From a checkpoint of a small transformer trained on Wikipedia.
Training: a variant of Adam for these matrices, 115M tokens, 3533 steps.
Each number is 128 + 24 x the weight over its row's rms, rounded and kept within 0 to 255. Layers, rows and columns count from 0. Numbers have three digits each. The size before them is the row's rms in percent of the matrix's.

# layer 11 attention output, 96x96, rms 0.1, rows 57-95, columns 0-47
101:146127113111099130100143157139153130154112166117132112100081090141152153101141145122147105140124124166119122169160130140128119139116173127165121
117:151145153108105130118136110114140099125158097110109110147129130133106123135098102129112166132132100086142150120117139163142110112167104117138083
081:141142166102134072137131113096116121106123156100173151141149172124115147145085098133099131142101134124127076124125195107145118146159132163135181
091:101115139113114102131109156131138090118125101117148142133120105107114129128107148155102137109093117080149129131184119147128188113160109166173108
088:133095165108154138106111125150130091111141099137146107174161164098137148170085124129145158159129134160093141097130150153134122155096090096097149
084:120133153123157112105114118133158138143144098128116129118169133121151139104119079158136140110131123124152164118118122163134133106074120110108148
090:140113155117111137124130094121152148144137172132101100113127139140135134112098112133105136118104076074135150094141114136110090123118115091118124
093:096111160122117102142137148122143118158132123119120124154136166143104119146113184108109148135135133079156107121130124106161173158149113103117112
095:110123116134112100093176148142102120151119148120117145123119099122116147126131141119145081110100124106169107095084144143141102110113082078091103
114:138139134134158111170143140115108129124139138130100142126137121119149138119140167092110111169111150151111145125115159120110110149080165155137160
082:166105123137094133101148103118089146126122141132152143129122136130111119119159140158115129139181154202147082087131149075116137146111102187157171
092:128125124129145157174149131105112098146109119185130153110128151120133100127118117166120157133079120142089110175137172139145119069096162075115129
088:144134158114107136123136115106084146146123132128176097119125133144117090138133127144131124110125111131111141177152139115123164088129073153149118
090:177134133127117144105153142076126164150118135086119117124093100157130130090170157120134107161140089176143108185130135113157125137137158094153135
090:148100091121122130121097166141105158112133159124117128122106116161102124097180132133123112153122116120098171153147085101138122148096126118134156
097:145154129122126129153109131148130198120109113090111150096116114168125166099165130107132118149148108123125121129165126140142111163124066099076111
088:109089157153126092129131108127103162124145139127118125123164152106117154123138169133147139136107092132092120162136118111170136104110105141086097
105:167109074150108135118129123165137159148103088136078111123101112157127159086132130119129143149139125094142155127121164154123102106154081095121156
100:111115150155129130100134145168129121083147144099131139129118112113151135136127147150116113109131164166118098143150108089110116081130128146138161
096:154143099139080128134116134161151136118146133098101127140100130159121149126191114149165109142121162124137110094080133069146174111120111133141151
102:147133152139148115177127114125174070090142085131111126122168128090125108135103120149116169132127153137094165142186061112192130187149135136137151
094:111109150115135144084155141147135160157125161093144123109138102132103138096090123129105121109100176112136117161152142146138148120106134122128165
096:116106132068171141137136113126129105103133119125111130124132106103085099135139171111110140153133125146112095127113144158127150099106139125120123
218:117120114119122151137105101127117092138134113148122151131151153085097105141092124129096135098117135104131136084137100107092126129097154165112124
114:106131126086153164142132130147116130112160125113090135135114146111084126133113138100129104121152128160120142129148087116118118191105153107146081
105:099131148166141102186103108117120099118127078131116136137192150085104081168115149101120146079102107151122143079112126148133122108120143124114114
087:117159137126103143165137116134166131099117115124165161128104134123105148130128109157115105100125141102148113090128171163132113050140179128116108
098:098140101163093138126128140139116146126137144098102144152104111111129128116122140138114114121114175186135137118103114085114120170136169131166163
085:110133160101164108118093125116110140164143155130134169158144138119113160135125123129118140161146154119155114073133137121124092143067149137117119
092:112098132152106130121129115148105132142133136131111128120130150114121135161134164102131066121169138183115166115117126072109143092144142114150146
107:135132129094113179134110138117150135147146137099119109142101096107132104135183134133132113122124124123167150124120125132108059092111136153081117
086:132134140141160103129137141136112107139121129169115156122125109126133146143119128113180134128139147099160147117157157136097173133068112119108092
092:115155100104113115107156143090128158164111145187133122093091125124142122122150118170122118146171144150131109120126117108093144139133100130140173
089:136124159113145091175142105147110113074142119101146149133155146120123124118110120128112153144140080088135147139100138127091118178115089153142105
083:118119151147111133159107116138083139152155133106105142114107115119128096114125092096119122106144167126120124059071131117120102106134102112118076
094:138090153137104163118147148110143103106119133143142135155147152071102127136115130145140146152112125148131158111116129154122066148145124135130126
100:155121126131128107113116105125135130130149131109127113156115147130124115101145122132121145158140107122133136148122133162088068152168075101094137
101:133122137162146137117134122137140119113157156125106149122145112131145125165115175131107119147124130141146164144108104110103146154115170130151128
101:109161190126167113141144114105135102130171125126146125144183169118140143169042077116122186108118126125106150092126158121121083113131099153121116